config.yaml
n_layer: 10
d_model: 160
n_head: 5
n_kv_head: 5
head_dim: 32
d_mlp: 640
vocab_size: 1728
activation: "gelu"
norm: "rmsnorm"
norm_place: "pre"
norm_eps: 1e-06
positions: "learned"
qk_norm: false
attn_scale: 0.177
bias: "none"
tie_embeddings: true
parallel_block: false
init: "normal"
init_std_qkv: 0.0157
init_std_o: 0.00351
init_std_up: 0.0157
init_std_down: 0.00351
optimizer: "adamw"
lr: 0.00257
beta1: 0.9
beta2: 0.95
weight_decay: 0.099
lr_head: 0.00618
grad_clip: 1.0
warmup_steps: 217
schedule: "wsd"
decay_fraction: 0.561
decay_shape: "cos"
final_lr_fraction: 0.05
batch_tokens: 16384
seq_len: 512
doc_mask: true
train_tokens: 106700000
steps: 6513
dataset: "wikipedia_en"
Each number is 200 + 30 x the weight over its row's rms, rounded and kept within 0 to 999. Layers, rows and columns count from 0. The size before them is the row's rms in percent of the matrix's.

# layer 6 attention key, 160x160, rms 0.124, rows 25-31, columns 0-159
116,211,178,225,166,208,191,215,142,191,223,192,192,180,219,190,196,207,203,245,240,192,207,208,208,196,197,211,194,202,193,334,218,104,177,195,223,213,200,174,206,190,204,213,208,274,258,216,188,219,210,197,163,195,207,301,214,169,175,169,165,196,206,196,215,168,210,205,210,201,194,195,213,187,200,179,216,159,187,226,210,197,199,202,235,201,273,229,202,195,224,223,187,191,223,216,196,222,182,220,210,203,186,207,181,218,164,182,187,177,210,217,202,185,192,208,159,236,232,195,291,208,198,214,217,288,197,217,206,192,193,223,181,199,213,169,142,214,199,219,188,207,196,178,230,169,298,223,218,189,237,222,198,184,189,197,233,240,247,207,297
097,196,196,218,104,187,202,232,149,193,210,220,220,207,200,198,175,199,186,257,203,195,215,216,200,183,182,212,180,185,243,281,227,127,175,202,205,210,164,160,206,206,211,174,214,248,213,171,213,270,232,202,191,193,169,333,200,208,177,181,173,237,207,180,214,180,208,163,206,217,238,231,181,171,197,173,211,170,209,219,200,212,229,228,229,213,276,207,186,209,214,209,175,152,217,185,193,205,161,217,197,196,189,231,156,232,214,179,174,197,191,200,218,188,217,184,156,232,195,198,253,230,176,209,192,251,194,161,202,187,198,226,205,218,194,188,149,175,210,197,216,211,209,191,216,182,281,186,199,207,222,210,192,192,189,223,226,179,220,203,328
099,196,185,182,264,210,214,204,235,170,217,156,197,237,189,172,205,176,214,153,165,186,221,196,195,171,194,265,201,167,181,105,245,260,197,211,177,169,214,204,149,170,201,167,204,100,179,267,229,199,192,227,247,197,205,128,183,158,182,193,164,203,192,201,220,178,189,159,235,201,223,189,206,192,257,233,211,232,176,197,218,217,198,174,189,193,186,208,161,190,151,204,212,207,191,203,189,192,215,182,114,258,196,178,166,207,179,220,152,184,187,186,188,254,185,227,262,126,210,180,131,193,194,240,191,172,164,156,239,184,211,206,195,177,202,198,239,201,209,191,212,192,218,212,184,198,168,188,215,217,190,162,245,187,180,193,198,172,211,191,154
088,195,186,224,252,190,202,223,259,160,189,196,199,184,235,197,183,197,236,202,176,170,182,196,176,196,211,225,208,194,228,180,191,232,199,217,170,197,236,239,157,159,203,235,200,160,170,223,206,150,204,212,235,182,202,145,187,259,175,206,238,199,206,160,212,209,224,204,165,158,209,196,192,184,153,233,155,181,191,217,138,202,214,163,215,211,182,189,82,168,235,205,196,185,163,151,210,171,236,168,201,240,188,214,185,169,217,245,197,222,203,182,201,153,215,201,190,145,183,215,122,201,257,199,168,182,227,231,223,213,224,190,275,222,195,183,238,196,166,206,234,196,242,187,153,214,168,193,207,205,193,172,167,281,166,191,182,126,183,211,156
092,190,190,172,113,176,210,174,236,168,162,212,243,182,237,214,203,223,198,194,169,230,210,181,182,226,193,205,219,199,239,280,217,198,293,207,247,185,159,160,244,206,210,127,203,240,217,179,186,231,179,154,170,207,177,223,206,204,239,167,270,191,209,163,184,214,160,211,179,179,176,201,265,198,175,255,212,166,212,234,179,214,248,198,197,201,267,150,237,220,212,176,226,167,236,179,194,184,249,191,217,194,177,175,277,204,225,211,237,252,188,217,178,222,264,182,195,231,161,162,192,207,181,199,202,220,201,203,185,197,210,220,211,171,132,212,214,188,218,152,208,197,183,206,186,181,217,224,188,201,196,213,208,204,220,203,175,193,171,223,273
082,190,184,189,234,206,199,270,228,165,194,172,161,201,180,249,181,167,224,172,205,158,132,167,185,224,222,223,163,177,213,187,202,240,161,155,231,193,212,182,169,170,140,212,155,236,199,249,162,141,212,200,209,167,233,143,237,260,185,147,175,189,209,208,178,263,194,224,187,217,206,179,175,188,169,222,198,204,202,241,162,212,150,182,207,200,133,213,178,211,262,227,212,223,196,198,200,200,222,171,253,268,191,224,175,196,217,238,176,219,163,200,189,169,196,211,177,136,172,186,183,216,263,219,215,203,199,239,170,231,227,213,203,196,229,226,152,216,225,213,187,167,231,135,190,223,177,201,223,145,229,192,204,223,175,185,226,166,159,163,191
105,192,206,207,118,196,206,188,174,204,215,193,211,204,217,190,204,210,225,252,213,207,238,188,192,206,185,208,211,201,227,349,189,76,180,211,191,194,163,197,202,193,176,204,211,240,233,199,206,236,201,203,182,167,166,297,203,203,208,161,180,209,203,176,197,168,216,216,176,179,186,212,198,194,194,200,189,190,200,225,217,201,234,202,237,206,299,204,183,193,221,195,195,188,189,173,186,207,217,219,208,193,177,206,168,209,222,200,173,213,197,199,201,212,192,194,181,257,191,207,242,215,187,226,212,267,215,221,220,197,187,223,205,200,179,193,163,194,200,192,204,224,201,193,230,155,271,199,192,190,236,218,210,176,191,198,228,230,212,209,338
# layer 6 attention query, 160x160, rms 0.115, rows 26-31, columns 0-159
097,188,228,240,217,186,216,229,189,188,208,182,168,243,200,190,185,170,190,197,197,203,177,203,195,189,194,219,174,178,212,180,209,223,216,204,242,223,177,195,220,180,237,171,202,199,212,119,207,209,235,161,239,182,157,197,188,186,238,212,220,140,210,183,172,186,276,180,209,157,213,187,177,136,267,222,207,202,252,193,241,173,186,246,186,209,200,167,166,195,263,198,204,184,167,209,137,247,173,203,165,169,207,266,184,193,211,182,140,189,212,183,182,251,166,222,242,201,175,200,180,235,195,161,133,196,200,152,172,169,203,187,85,149,227,258,188,198,166,187,208,229,228,220,206,202,158,145,183,186,208,167,208,206,153,210,240,197,201,203,194
103,140,192,225,212,247,202,249,182,194,196,199,195,213,255,214,186,155,231,180,195,215,236,168,244,169,196,217,181,204,228,185,172,228,273,210,232,188,168,226,172,238,242,146,221,203,174,198,150,205,163,142,195,182,247,209,217,204,135,192,213,188,196,238,224,175,188,214,292,220,190,186,225,170,168,212,219,269,165,214,236,160,176,206,181,250,170,207,206,169,170,153,185,212,209,199,209,277,204,256,226,208,238,228,217,192,184,198,200,252,267,262,199,180,168,159,194,204,174,220,220,187,190,211,194,197,157,205,208,211,263,187,163,204,196,230,178,234,160,192,202,213,177,209,178,217,217,179,166,237,150,167,196,197,255,220,187,209,234,190,221
090,159,129,225,225,208,191,243,246,174,202,135,206,186,169,213,244,239,191,156,171,151,161,180,199,227,196,209,223,210,197,197,230,190,281,214,268,226,202,183,193,243,192,188,178,187,252,218,176,165,193,128,190,209,231,208,186,235,217,189,235,188,221,177,210,213,205,217,188,172,207,165,198,160,149,242,203,193,223,206,187,191,142,197,225,216,191,186,250,183,287,170,212,217,166,227,183,194,180,174,222,224,224,206,198,159,157,134,213,201,233,227,171,184,181,189,191,256,216,225,211,231,206,238,213,261,181,275,185,176,185,242,179,182,145,209,176,189,187,181,194,173,216,174,237,187,177,163,182,153,215,235,247,194,177,194,218,181,178,248,202
100,110,179,202,164,210,265,152,186,177,213,146,142,195,203,192,165,212,193,140,186,260,241,164,146,261,224,170,214,247,230,238,221,171,203,201,189,203,186,169,175,191,163,187,198,192,216,161,161,222,181,192,203,203,174,181,213,214,192,199,141,166,210,179,198,164,234,185,178,144,178,176,217,176,216,234,209,250,219,218,161,177,200,146,196,159,219,188,223,161,224,233,216,159,129,125,186,212,187,160,178,233,168,220,194,213,214,187,193,188,197,165,229,221,164,222,238,159,217,184,221,218,218,189,149,195,220,238,171,208,161,192,231,186,133,205,185,213,208,220,233,198,215,160,231,227,196,179,194,220,185,152,185,233,162,205,147,201,175,227,211
091,245,84,181,204,235,149,252,206,212,215,164,199,175,256,218,190,219,207,208,209,185,172,221,190,172,170,188,141,166,232,195,156,213,181,199,192,198,165,145,214,209,188,184,185,187,249,235,217,171,207,207,190,242,233,209,220,243,170,157,238,207,207,178,175,196,230,245,210,192,208,222,204,192,184,206,236,164,177,207,155,177,154,181,244,177,203,207,151,164,231,159,195,223,199,235,197,198,225,156,217,227,215,120,192,167,203,192,244,223,211,210,136,177,230,171,166,220,219,160,183,178,235,227,190,166,205,301,216,187,222,207,213,185,221,185,179,161,170,180,169,212,204,174,209,251,196,158,231,147,165,227,161,192,183,226,163,204,191,194,186
098,115,258,218,159,169,208,165,204,151,272,172,172,169,191,203,157,205,135,143,177,219,203,192,185,248,236,186,159,264,207,208,210,207,174,192,193,211,242,191,209,235,277,210,191,182,198,129,193,224,199,145,207,215,176,217,209,176,221,207,220,145,228,197,179,193,208,220,201,128,187,181,210,158,224,253,238,212,246,200,200,203,179,206,167,190,205,245,248,193,224,183,203,167,179,168,155,245,169,189,230,160,236,226,180,177,204,169,212,214,200,190,179,234,201,182,247,169,213,238,176,231,177,233,170,198,185,190,172,188,197,201,165,201,164,218,190,215,132,144,194,183,182,210,223,210,173,170,196,169,213,188,245,216,190,175,185,189,143,242,193
# layer 6 attention value, 160x160, rms 0.14, rows 0-15, columns 0-159
087,197,202,219,210,182,271,191,154,238,147,216,161,180,247,202,206,228,153,218,182,156,248,213,186,171,241,180,261,225,144,208,186,199,157,182,154,231,197,208,183,157,169,222,206,206,159,189,202,211,168,224,170,193,166,203,205,213,202,232,187,212,163,275,180,215,180,213,213,210,181,275,187,170,221,216,233,182,221,172,259,162,196,195,152,218,187,170,186,217,190,188,201,187,180,260,193,281,226,234,219,168,231,187,201,222,215,196,179,138,235,202,183,205,197,190,163,207,208,211,196,187,194,174,259,172,202,210,140,214,249,171,193,180,132,202,205,213,189,193,233,228,174,161,248,197,220,182,164,217,176,152,214,181,180,213,285,212,245,216,194
096,213,188,225,191,176,159,195,227,177,185,221,249,239,178,217,208,185,222,204,155,215,207,186,208,187,213,163,157,196,264,174,223,207,225,236,183,240,198,175,169,130,225,190,210,173,200,214,221,218,265,208,196,218,210,212,208,171,179,194,227,211,165,111,209,158,222,152,231,224,246,223,157,137,210,237,223,225,207,230,214,226,197,256,193,285,192,236,185,230,199,198,206,218,190,209,217,162,177,172,179,171,189,195,204,239,177,194,152,200,186,204,223,226,249,195,253,195,176,175,186,235,175,181,156,226,223,133,213,197,230,176,189,182,228,138,220,195,163,177,226,157,203,249,130,167,223,168,198,252,192,143,188,172,184,163,156,164,200,193,201
104,171,192,198,206,213,251,222,224,184,177,216,182,140,208,227,195,249,177,229,182,214,194,205,199,210,220,197,261,283,163,215,183,195,175,164,192,221,185,247,206,173,166,212,172,200,211,194,188,187,211,189,182,181,185,194,140,195,181,216,199,202,156,209,204,145,218,231,202,204,188,208,198,197,249,229,243,179,206,212,135,164,160,159,182,140,211,254,211,168,194,174,213,157,164,262,221,228,145,178,206,224,214,265,194,151,211,143,224,146,208,213,188,206,174,184,177,258,206,214,210,173,203,174,256,194,285,215,185,177,152,191,240,194,147,207,219,181,180,159,235,239,139,140,221,161,185,174,174,201,198,211,239,221,180,192,225,208,214,235,200
109,142,246,130,187,226,252,219,186,232,208,137,200,232,124,233,179,184,238,191,205,248,171,225,215,229,196,143,133,254,181,219,174,198,168,194,201,216,154,185,220,194,199,187,185,211,185,206,224,142,210,199,198,187,193,186,199,137,172,178,194,228,206,216,144,216,209,234,204,183,194,222,214,191,157,225,205,195,196,220,88,157,150,204,215,167,176,226,194,199,213,170,188,194,168,200,180,244,165,171,201,251,232,257,203,168,220,217,229,137,181,179,211,219,210,230,154,212,207,202,188,119,202,223,186,184,204,143,197,192,241,234,243,226,159,178,203,178,230,167,182,225,204,171,217,198,205,191,220,200,204,223,181,203,146,183,216,217,219,208,195
095,202,173,174,228,208,147,196,246,183,181,182,252,154,211,226,284,231,194,225,198,208,226,122,195,203,233,183,194,281,165,185,214,189,180,211,198,211,211,255,183,106,191,189,186,195,221,228,176,192,234,183,198,220,196,226,163,180,165,202,211,202,178,208,205,137,224,203,194,199,134,190,181,180,234,219,263,191,206,248,178,193,168,184,197,190,214,196,176,200,246,203,226,230,157,272,212,196,167,156,203,199,178,207,197,227,197,166,219,146,176,180,198,222,190,192,217,240,203,216,199,257,166,164,196,233,267,204,186,161,117,212,225,208,218,176,236,182,187,166,230,209,180,162,175,162,197,175,192,228,225,180,233,198,142,162,188,180,227,213,217
100,181,266,211,198,221,240,240,170,281,217,149,189,177,209,241,222,172,202,218,178,253,225,242,214,184,220,159,222,234,202,182,197,203,191,232,218,189,197,178,212,188,205,207,198,213,161,187,187,221,243,213,139,279,160,185,225,228,185,219,154,182,175,221,138,229,177,162,212,282,217,249,171,153,243,229,205,201,236,188,160,197,147,249,197,221,202,241,194,228,191,174,200,193,182,253,195,204,197,193,180,164,260,237,205,235,187,210,172,185,187,177,247,268,215,217,204,223,179,158,188,220,223,201,230,189,196,179,180,236,220,164,224,167,215,248,221,224,168,173,220,228,256,200,238,179,220,183,205,166,256,162,184,175,207,153,210,190,178,188,208
086,201,201,183,213,197,169,164,239,148,175,170,245,220,146,224,248,206,241,228,164,174,186,164,211,210,223,174,165,176,260,180,255,181,240,256,210,237,215,219,194,132,186,191,221,197,230,210,212,178,225,190,223,202,196,201,159,187,203,199,222,193,142,150,197,147,227,184,195,184,184,212,171,185,221,232,246,230,210,282,210,188,160,239,199,255,217,257,178,239,212,191,219,213,166,206,250,193,190,166,170,216,172,218,200,151,177,157,167,232,207,199,220,244,210,217,261,208,181,204,187,218,154,200,168,231,231,120,186,186,194,203,199,183,229,151,237,191,197,172,233,163,204,192,161,186,197,188,199,275,240,189,240,188,159,207,170,181,244,192,198
094,188,221,237,199,211,212,229,182,208,202,240,225,206,286,202,208,184,176,205,215,208,206,252,192,247,204,243,231,149,148,191,201,209,161,195,192,160,185,174,227,214,174,225,168,215,232,186,156,203,132,233,151,145,239,186,235,210,169,225,137,203,248,219,226,214,196,147,227,190,220,239,241,191,185,140,183,172,161,163,228,204,224,195,204,189,189,193,174,170,192,242,197,165,242,255,186,200,188,234,187,250,195,150,207,228,168,191,214,243,199,206,214,196,223,250,159,166,193,165,220,201,239,243,253,179,170,216,187,234,186,226,209,211,210,239,194,226,231,225,150,172,291,229,215,203,204,253,223,169,200,186,150,184,225,236,232,214,201,177,213
128,203,219,201,167,187,250,157,216,199,197,240,168,265,86,173,179,198,239,188,186,170,195,264,216,204,181,205,218,110,248,202,201,197,202,203,175,237,191,200,223,163,213,214,228,182,210,171,258,225,200,195,199,180,199,188,179,234,212,179,205,190,196,174,189,210,218,230,167,190,203,185,199,201,271,201,194,222,207,188,308,246,222,179,156,229,215,221,201,232,176,206,190,193,227,159,236,211,199,238,187,189,175,192,208,197,189,180,188,208,206,234,218,216,184,148,278,175,210,192,198,159,189,144,154,224,141,139,205,200,208,193,199,136,208,181,200,197,245,191,202,191,174,222,220,187,207,225,189,300,188,188,203,206,189,242,202,192,230,195,190
095,126,212,202,196,212,219,223,233,188,198,204,221,197,214,206,282,224,161,228,173,238,229,226,211,270,239,229,271,222,131,194,190,206,129,214,195,197,201,250,255,188,160,184,159,231,234,175,162,191,150,259,190,178,253,193,194,177,187,214,138,199,187,218,205,171,177,191,192,245,202,199,233,223,199,218,201,161,194,236,178,224,156,182,196,159,191,232,209,165,185,195,229,169,174,243,250,191,165,227,182,258,211,229,194,210,183,142,186,192,182,223,214,167,191,191,158,206,198,176,205,191,176,220,242,191,249,229,164,172,177,216,275,184,151,225,240,179,212,174,264,178,217,189,233,181,182,228,191,196,194,184,207,208,198,227,236,197,210,176,226
098,230,168,181,209,188,178,240,202,168,207,201,223,163,274,223,226,221,184,206,213,105,204,206,181,184,209,219,222,203,235,192,186,193,211,218,209,134,201,186,198,243,132,170,164,238,167,180,172,179,229,206,207,221,187,194,161,254,181,240,227,176,131,146,181,207,192,221,194,243,217,164,202,184,199,166,200,179,170,213,110,219,167,232,224,175,201,204,190,180,206,229,198,251,156,221,216,176,149,207,203,186,197,235,197,193,198,213,169,173,211,208,212,211,261,217,162,224,205,184,217,217,213,248,220,179,249,269,246,228,247,197,203,206,240,195,221,210,148,215,248,191,185,197,215,203,208,196,219,82,234,208,214,196,185,197,204,228,172,229,191
106,213,204,223,226,203,153,250,239,202,221,204,217,156,184,185,249,209,167,213,202,241,190,136,201,226,175,213,244,208,206,191,159,197,164,200,231,182,223,257,221,239,206,210,144,212,220,206,165,206,212,192,206,190,224,210,209,189,212,207,221,178,182,139,261,194,206,173,176,225,169,136,174,226,237,218,173,182,197,187,125,256,185,178,249,179,207,244,222,174,250,193,221,210,189,212,189,121,143,185,209,204,173,196,196,188,164,160,210,211,174,168,201,166,195,221,199,196,220,167,242,228,175,215,218,243,192,251,198,206,98,218,214,207,235,216,213,208,222,196,229,188,228,206,206,197,171,254,222,121,231,205,190,198,221,203,152,177,113,189,213
104,244,137,210,199,181,194,144,235,142,169,255,207,137,295,209,176,219,167,176,233,162,200,180,189,188,194,234,165,183,192,213,197,197,221,161,190,193,196,215,205,120,181,223,240,218,215,181,207,208,226,198,227,168,177,213,182,206,172,201,219,180,191,198,244,134,226,254,184,128,163,188,171,235,197,200,236,171,218,183,222,249,202,181,172,182,207,130,185,198,207,244,204,209,209,200,228,227,142,226,196,179,176,149,200,177,217,156,193,228,173,194,199,196,172,245,167,189,193,279,206,227,212,187,188,192,144,258,219,214,205,192,174,123,168,158,214,187,205,204,234,197,154,184,216,208,195,212,203,167,148,195,210,193,154,181,203,222,195,215,189
095,234,212,188,214,192,174,140,182,197,183,201,163,187,192,150,190,243,197,221,207,147,252,111,203,172,195,196,151,168,202,212,220,179,199,239,201,195,267,243,176,207,210,173,280,173,205,207,209,214,171,188,248,163,157,234,203,185,255,185,205,180,201,241,191,174,208,210,175,122,126,186,175,235,207,204,207,215,199,191,268,211,239,173,180,234,207,188,189,249,201,227,209,255,220,134,187,194,268,174,193,138,168,130,200,190,230,209,196,208,183,181,172,179,169,193,238,189,209,197,182,226,161,209,166,211,153,140,194,197,167,188,190,197,180,160,178,193,189,205,229,212,162,220,187,216,188,202,198,256,142,215,214,205,188,210,167,191,220,189,199
094,249,169,199,178,184,157,183,201,153,204,248,222,231,207,218,119,173,232,168,217,209,150,226,207,153,167,189,136,205,258,200,205,206,251,178,201,252,185,160,193,170,220,205,243,168,204,210,230,198,266,165,194,266,166,190,205,209,217,218,251,219,195,121,234,161,196,249,194,178,212,191,209,186,212,196,196,282,192,193,193,226,228,206,211,215,197,176,226,185,227,189,190,223,206,146,200,198,194,207,197,190,167,169,199,213,185,232,173,194,218,224,187,203,211,244,256,184,181,226,204,227,203,151,175,218,180,223,257,226,200,198,143,167,254,155,182,187,189,210,136,183,151,222,158,187,216,167,201,268,201,182,198,220,220,157,151,211,184,226,195
111,222,209,170,173,207,205,203,183,209,223,194,179,143,226,202,108,198,190,179,264,195,195,182,186,193,139,187,156,247,187,234,139,201,191,175,214,186,205,199,207,245,212,199,209,200,165,196,203,224,245,156,233,180,105,219,201,236,205,198,209,192,224,169,173,203,227,255,185,154,177,152,214,213,228,215,198,182,198,140,136,207,223,184,208,138,201,169,225,177,225,213,176,237,203,157,133,199,140,151,237,177,224,212,204,188,242,212,223,180,170,194,225,182,197,194,207,241,210,200,207,191,214,224,199,196,166,229,225,234,154,207,228,211,148,213,152,215,173,188,183,269,167,199,248,204,200,187,223,148,172,232,173,220,186,174,184,215,131,233,190
# layer 6 attention output (transposed), 160x160, rms 0.133, rows 0-14, columns 0-159
090,195,207,144,195,175,192,220,221,202,204,169,209,233,140,166,221,207,197,180,210,146,156,227,141,213,208,224,124,174,206,192,178,255,255,243,230,202,181,204,225,238,234,182,206,187,251,176,205,167,258,193,244,194,226,221,230,170,194,208,192,191,207,152,223,240,185,223,156,231,249,150,171,235,163,174,144,181,213,248,188,186,237,157,214,168,196,238,207,187,183,186,225,225,275,209,223,142,171,187,219,185,212,186,190,195,198,213,252,213,170,180,201,164,185,260,227,199,148,172,155,161,210,238,228,251,200,207,261,183,202,213,199,195,233,203,166,224,173,194,179,201,174,224,181,206,256,156,219,158,231,256,192,214,214,218,208,168,190,190,200
094,170,229,157,183,202,177,143,213,248,254,169,181,140,202,211,176,185,205,177,222,191,220,236,272,209,168,238,217,187,199,245,127,192,150,173,218,142,200,229,197,175,180,231,202,230,143,183,164,196,165,209,194,193,246,205,183,186,202,167,178,172,228,269,191,222,237,266,230,174,140,239,226,204,192,194,203,226,171,231,231,207,159,200,189,162,172,150,206,130,188,186,191,218,172,177,177,250,228,197,194,214,198,185,176,176,206,215,239,203,210,189,202,171,208,162,175,195,204,217,240,169,220,192,242,159,200,219,178,248,141,190,201,195,213,238,208,195,200,234,155,212,195,161,193,225,171,267,186,124,219,194,205,233,226,212,183,256,202,189,212
102,216,162,170,163,209,175,229,153,191,206,147,197,213,204,193,162,211,168,190,254,188,173,238,202,180,164,227,139,155,162,180,194,227,258,167,226,207,215,209,181,219,248,147,191,197,212,209,214,209,217,221,251,200,194,226,246,198,215,248,214,199,222,225,201,199,163,218,196,208,242,205,172,235,185,206,146,236,267,176,241,159,194,174,247,202,171,193,201,233,193,152,225,230,243,174,178,195,230,208,156,158,239,192,136,207,171,265,205,189,200,176,218,185,174,228,219,157,173,174,153,196,207,236,223,161,183,205,214,171,249,175,129,179,257,249,170,184,210,208,149,182,212,192,173,191,261,232,195,160,205,223,166,173,248,209,218,169,227,170,205
110,221,180,252,195,206,176,181,219,197,196,197,188,187,209,196,192,240,181,193,176,218,181,198,199,196,178,234,289,184,207,198,179,190,268,183,209,215,201,211,120,175,196,199,243,198,200,176,193,197,236,205,242,254,206,213,170,265,222,239,227,176,194,248,246,157,208,161,160,240,236,150,187,209,242,215,142,221,257,179,271,188,220,194,221,184,223,216,236,197,204,183,192,179,226,217,223,162,210,253,165,224,218,203,198,175,192,209,205,221,231,164,181,173,147,166,240,157,175,179,195,245,251,160,215,214,235,218,187,170,191,197,117,224,274,208,178,246,226,190,231,160,220,177,191,161,212,216,181,181,219,238,166,162,239,186,201,182,224,223,227
092,210,175,189,138,207,195,177,132,197,222,154,168,210,208,179,130,195,182,198,243,231,205,271,254,197,171,252,170,137,219,215,139,221,208,129,224,142,180,180,189,191,216,188,178,226,194,209,191,227,186,219,241,147,187,208,211,192,195,216,191,184,208,219,221,215,223,220,249,211,264,248,218,227,202,210,150,228,216,177,225,172,180,198,210,168,171,194,218,173,162,163,231,244,209,134,146,215,259,205,161,196,222,186,155,159,200,235,187,216,183,170,205,190,224,202,184,185,160,196,206,201,221,230,229,127,167,182,216,221,208,187,160,191,241,241,205,212,230,225,141,197,221,208,198,191,206,241,205,174,152,215,174,171,234,234,192,223,175,181,167
099,209,126,174,199,181,200,180,231,138,213,151,216,143,184,193,182,203,189,199,215,196,179,225,190,206,159,236,183,148,222,213,153,167,250,192,195,220,190,212,172,184,249,194,209,208,173,204,222,196,173,228,256,170,237,218,152,188,194,207,221,185,244,164,233,215,211,231,183,125,203,169,232,222,186,200,178,258,177,233,239,201,209,138,205,157,183,220,194,162,239,210,221,149,238,172,216,201,189,159,218,236,158,201,209,159,166,242,248,183,221,218,160,157,192,159,230,185,190,196,149,147,209,164,235,238,260,208,215,183,151,186,159,218,200,206,194,256,178,192,222,218,165,172,186,173,182,222,193,153,132,240,172,222,229,205,163,182,197,194,224
086,199,187,211,167,222,187,189,167,249,267,181,146,160,224,179,142,178,180,195,238,238,222,234,266,197,181,242,204,189,173,217,109,208,133,116,207,147,194,237,178,179,204,195,204,229,174,175,149,227,179,203,191,167,229,189,187,243,210,222,195,197,257,253,208,192,215,221,237,185,185,263,223,205,210,191,171,238,196,175,205,198,189,214,215,192,160,183,185,153,161,170,227,211,209,159,164,215,215,215,175,178,216,189,172,184,208,233,218,201,189,175,202,186,215,172,164,191,191,185,218,205,205,183,236,130,182,224,192,236,211,191,169,227,257,233,183,195,218,219,151,236,192,163,205,220,193,274,206,136,176,191,186,174,192,210,167,252,155,180,190
096,191,229,205,204,204,218,198,249,201,167,185,237,203,168,180,226,242,192,197,199,228,205,182,169,180,230,183,129,244,236,221,211,147,190,246,186,252,157,170,224,188,194,212,208,184,258,182,193,213,225,220,176,189,128,213,186,239,210,173,219,140,165,129,140,210,217,191,150,163,188,190,184,167,202,203,216,169,244,180,163,191,221,192,202,206,252,186,196,253,252,232,192,219,130,145,206,193,200,172,265,219,134,229,161,216,197,154,201,166,212,181,183,217,228,209,229,204,238,188,183,219,162,204,155,216,234,235,217,192,187,222,210,195,119,163,241,187,232,163,218,189,228,199,212,191,166,171,214,238,204,218,200,232,152,204,185,208,186,219,141
121,201,213,218,267,216,200,203,207,249,200,221,185,142,209,201,240,201,168,196,198,223,204,110,183,195,240,182,218,242,168,175,204,216,201,242,224,240,235,209,203,240,188,218,226,186,179,203,160,139,259,170,158,209,270,168,193,225,231,187,178,227,204,232,208,242,190,214,211,232,146,204,212,203,168,185,206,159,195,233,150,223,199,215,207,225,184,156,166,142,196,205,195,178,209,225,228,147,196,207,222,199,188,153,169,199,200,235,233,212,162,200,192,195,253,244,117,226,231,227,224,154,209,200,146,213,174,238,148,188,212,203,280,225,207,216,170,197,150,224,214,203,220,173,215,243,213,175,212,173,235,184,234,204,155,154,156,215,203,192,213
100,210,165,174,149,234,187,204,167,195,210,164,217,193,233,198,158,208,151,219,243,241,204,221,199,186,190,229,104,151,216,207,181,194,258,164,216,203,169,194,214,204,250,153,225,213,210,190,197,234,237,184,217,158,130,218,203,259,171,246,270,202,208,220,172,211,224,229,187,176,206,244,158,196,227,204,192,231,277,182,166,164,216,217,237,214,178,155,164,209,222,189,244,225,194,115,167,204,188,187,191,181,187,213,169,168,184,230,211,170,195,148,195,204,221,194,206,184,151,138,192,221,211,186,194,151,191,218,222,198,197,200,141,194,229,238,216,197,242,182,164,194,218,163,174,197,246,226,207,186,190,243,140,156,194,202,182,189,210,187,165
098,166,220,155,149,239,214,145,219,219,222,161,246,214,207,204,174,210,168,188,214,230,188,254,203,180,182,215,159,192,179,210,224,179,150,150,155,181,156,228,230,192,256,182,215,199,232,224,218,261,127,211,167,169,183,254,250,165,182,219,178,184,263,236,203,156,204,219,228,165,192,248,194,216,212,194,212,259,198,191,253,142,217,197,202,217,230,222,223,248,217,202,220,208,280,197,213,225,227,184,168,172,211,217,200,216,188,199,195,189,181,202,190,179,184,241,231,210,193,168,173,228,175,215,270,203,225,215,215,214,174,189,158,161,191,243,177,207,220,203,185,205,190,201,208,194,173,251,230,271,171,162,157,197,215,253,222,172,239,245,189
105,219,157,167,149,231,214,191,144,136,208,180,204,222,254,204,158,189,199,247,215,244,222,225,223,206,169,182,114,187,181,202,227,176,218,145,188,185,187,165,195,184,197,186,176,197,192,221,185,249,180,218,193,187,160,184,206,236,149,184,189,215,208,240,150,191,177,212,219,122,179,272,224,161,203,256,244,244,222,210,203,159,186,207,191,242,182,161,194,190,191,208,230,196,164,133,157,304,249,163,175,245,193,223,178,209,198,221,153,172,194,198,169,265,212,189,207,177,178,175,209,210,195,189,162,127,209,170,191,202,225,184,196,203,183,203,222,175,224,185,198,206,211,192,174,173,184,197,200,249,137,184,189,185,201,202,193,208,191,207,184
100,150,249,210,195,211,222,218,185,216,174,186,174,265,158,180,222,188,215,191,183,168,233,223,205,195,217,181,187,180,149,230,231,233,188,250,230,192,164,183,225,275,184,187,163,178,248,222,163,205,208,201,173,199,175,187,239,145,181,163,182,231,185,210,170,224,153,182,238,254,211,217,212,178,229,183,151,193,236,182,185,132,202,207,185,230,209,205,246,191,183,180,144,226,225,207,169,158,263,186,172,236,226,189,159,208,201,185,252,195,164,228,217,231,268,242,150,220,225,186,204,188,158,219,244,215,179,179,225,233,245,237,221,154,217,213,206,129,189,203,146,203,229,180,228,196,179,196,198,225,263,146,198,227,196,233,191,189,242,211,180
092,213,195,261,234,174,203,243,192,234,188,257,148,266,212,204,234,159,223,172,178,187,180,223,228,194,221,208,233,192,212,172,196,247,159,200,220,169,194,194,230,246,144,253,157,205,193,167,174,174,217,169,201,208,223,154,210,168,177,198,191,256,180,213,214,255,198,169,251,256,208,225,203,163,197,205,212,179,192,239,135,226,221,212,171,225,195,175,188,159,193,196,201,186,206,236,181,168,162,207,207,257,237,200,174,191,250,174,146,255,182,236,215,212,205,219,142,225,179,204,228,179,203,179,185,190,160,212,187,238,221,195,269,263,218,135,211,189,172,202,208,216,204,237,218,200,207,131,207,181,219,161,258,214,164,222,199,244,172,179,202
096,188,222,199,208,179,181,178,216,222,192,205,199,166,193,211,230,191,250,213,170,161,214,169,226,213,207,171,285,220,174,228,224,220,168,218,177,196,211,213,174,196,143,253,144,199,199,233,202,172,151,217,189,234,273,196,184,149,202,146,126,183,193,230,222,173,194,203,208,244,141,179,248,198,180,228,224,143,134,197,244,206,175,212,175,227,215,197,203,196,198,168,140,205,187,253,214,204,237,196,179,188,213,176,264,210,200,181,204,215,162,199,215,201,235,172,205,212,277,250,228,175,171,230,211,214,171,190,155,220,177,194,250,175,175,223,191,147,165,260,179,200,198,206,231,235,143,228,185,193,233,155,259,209,207,201,223,206,214,212,209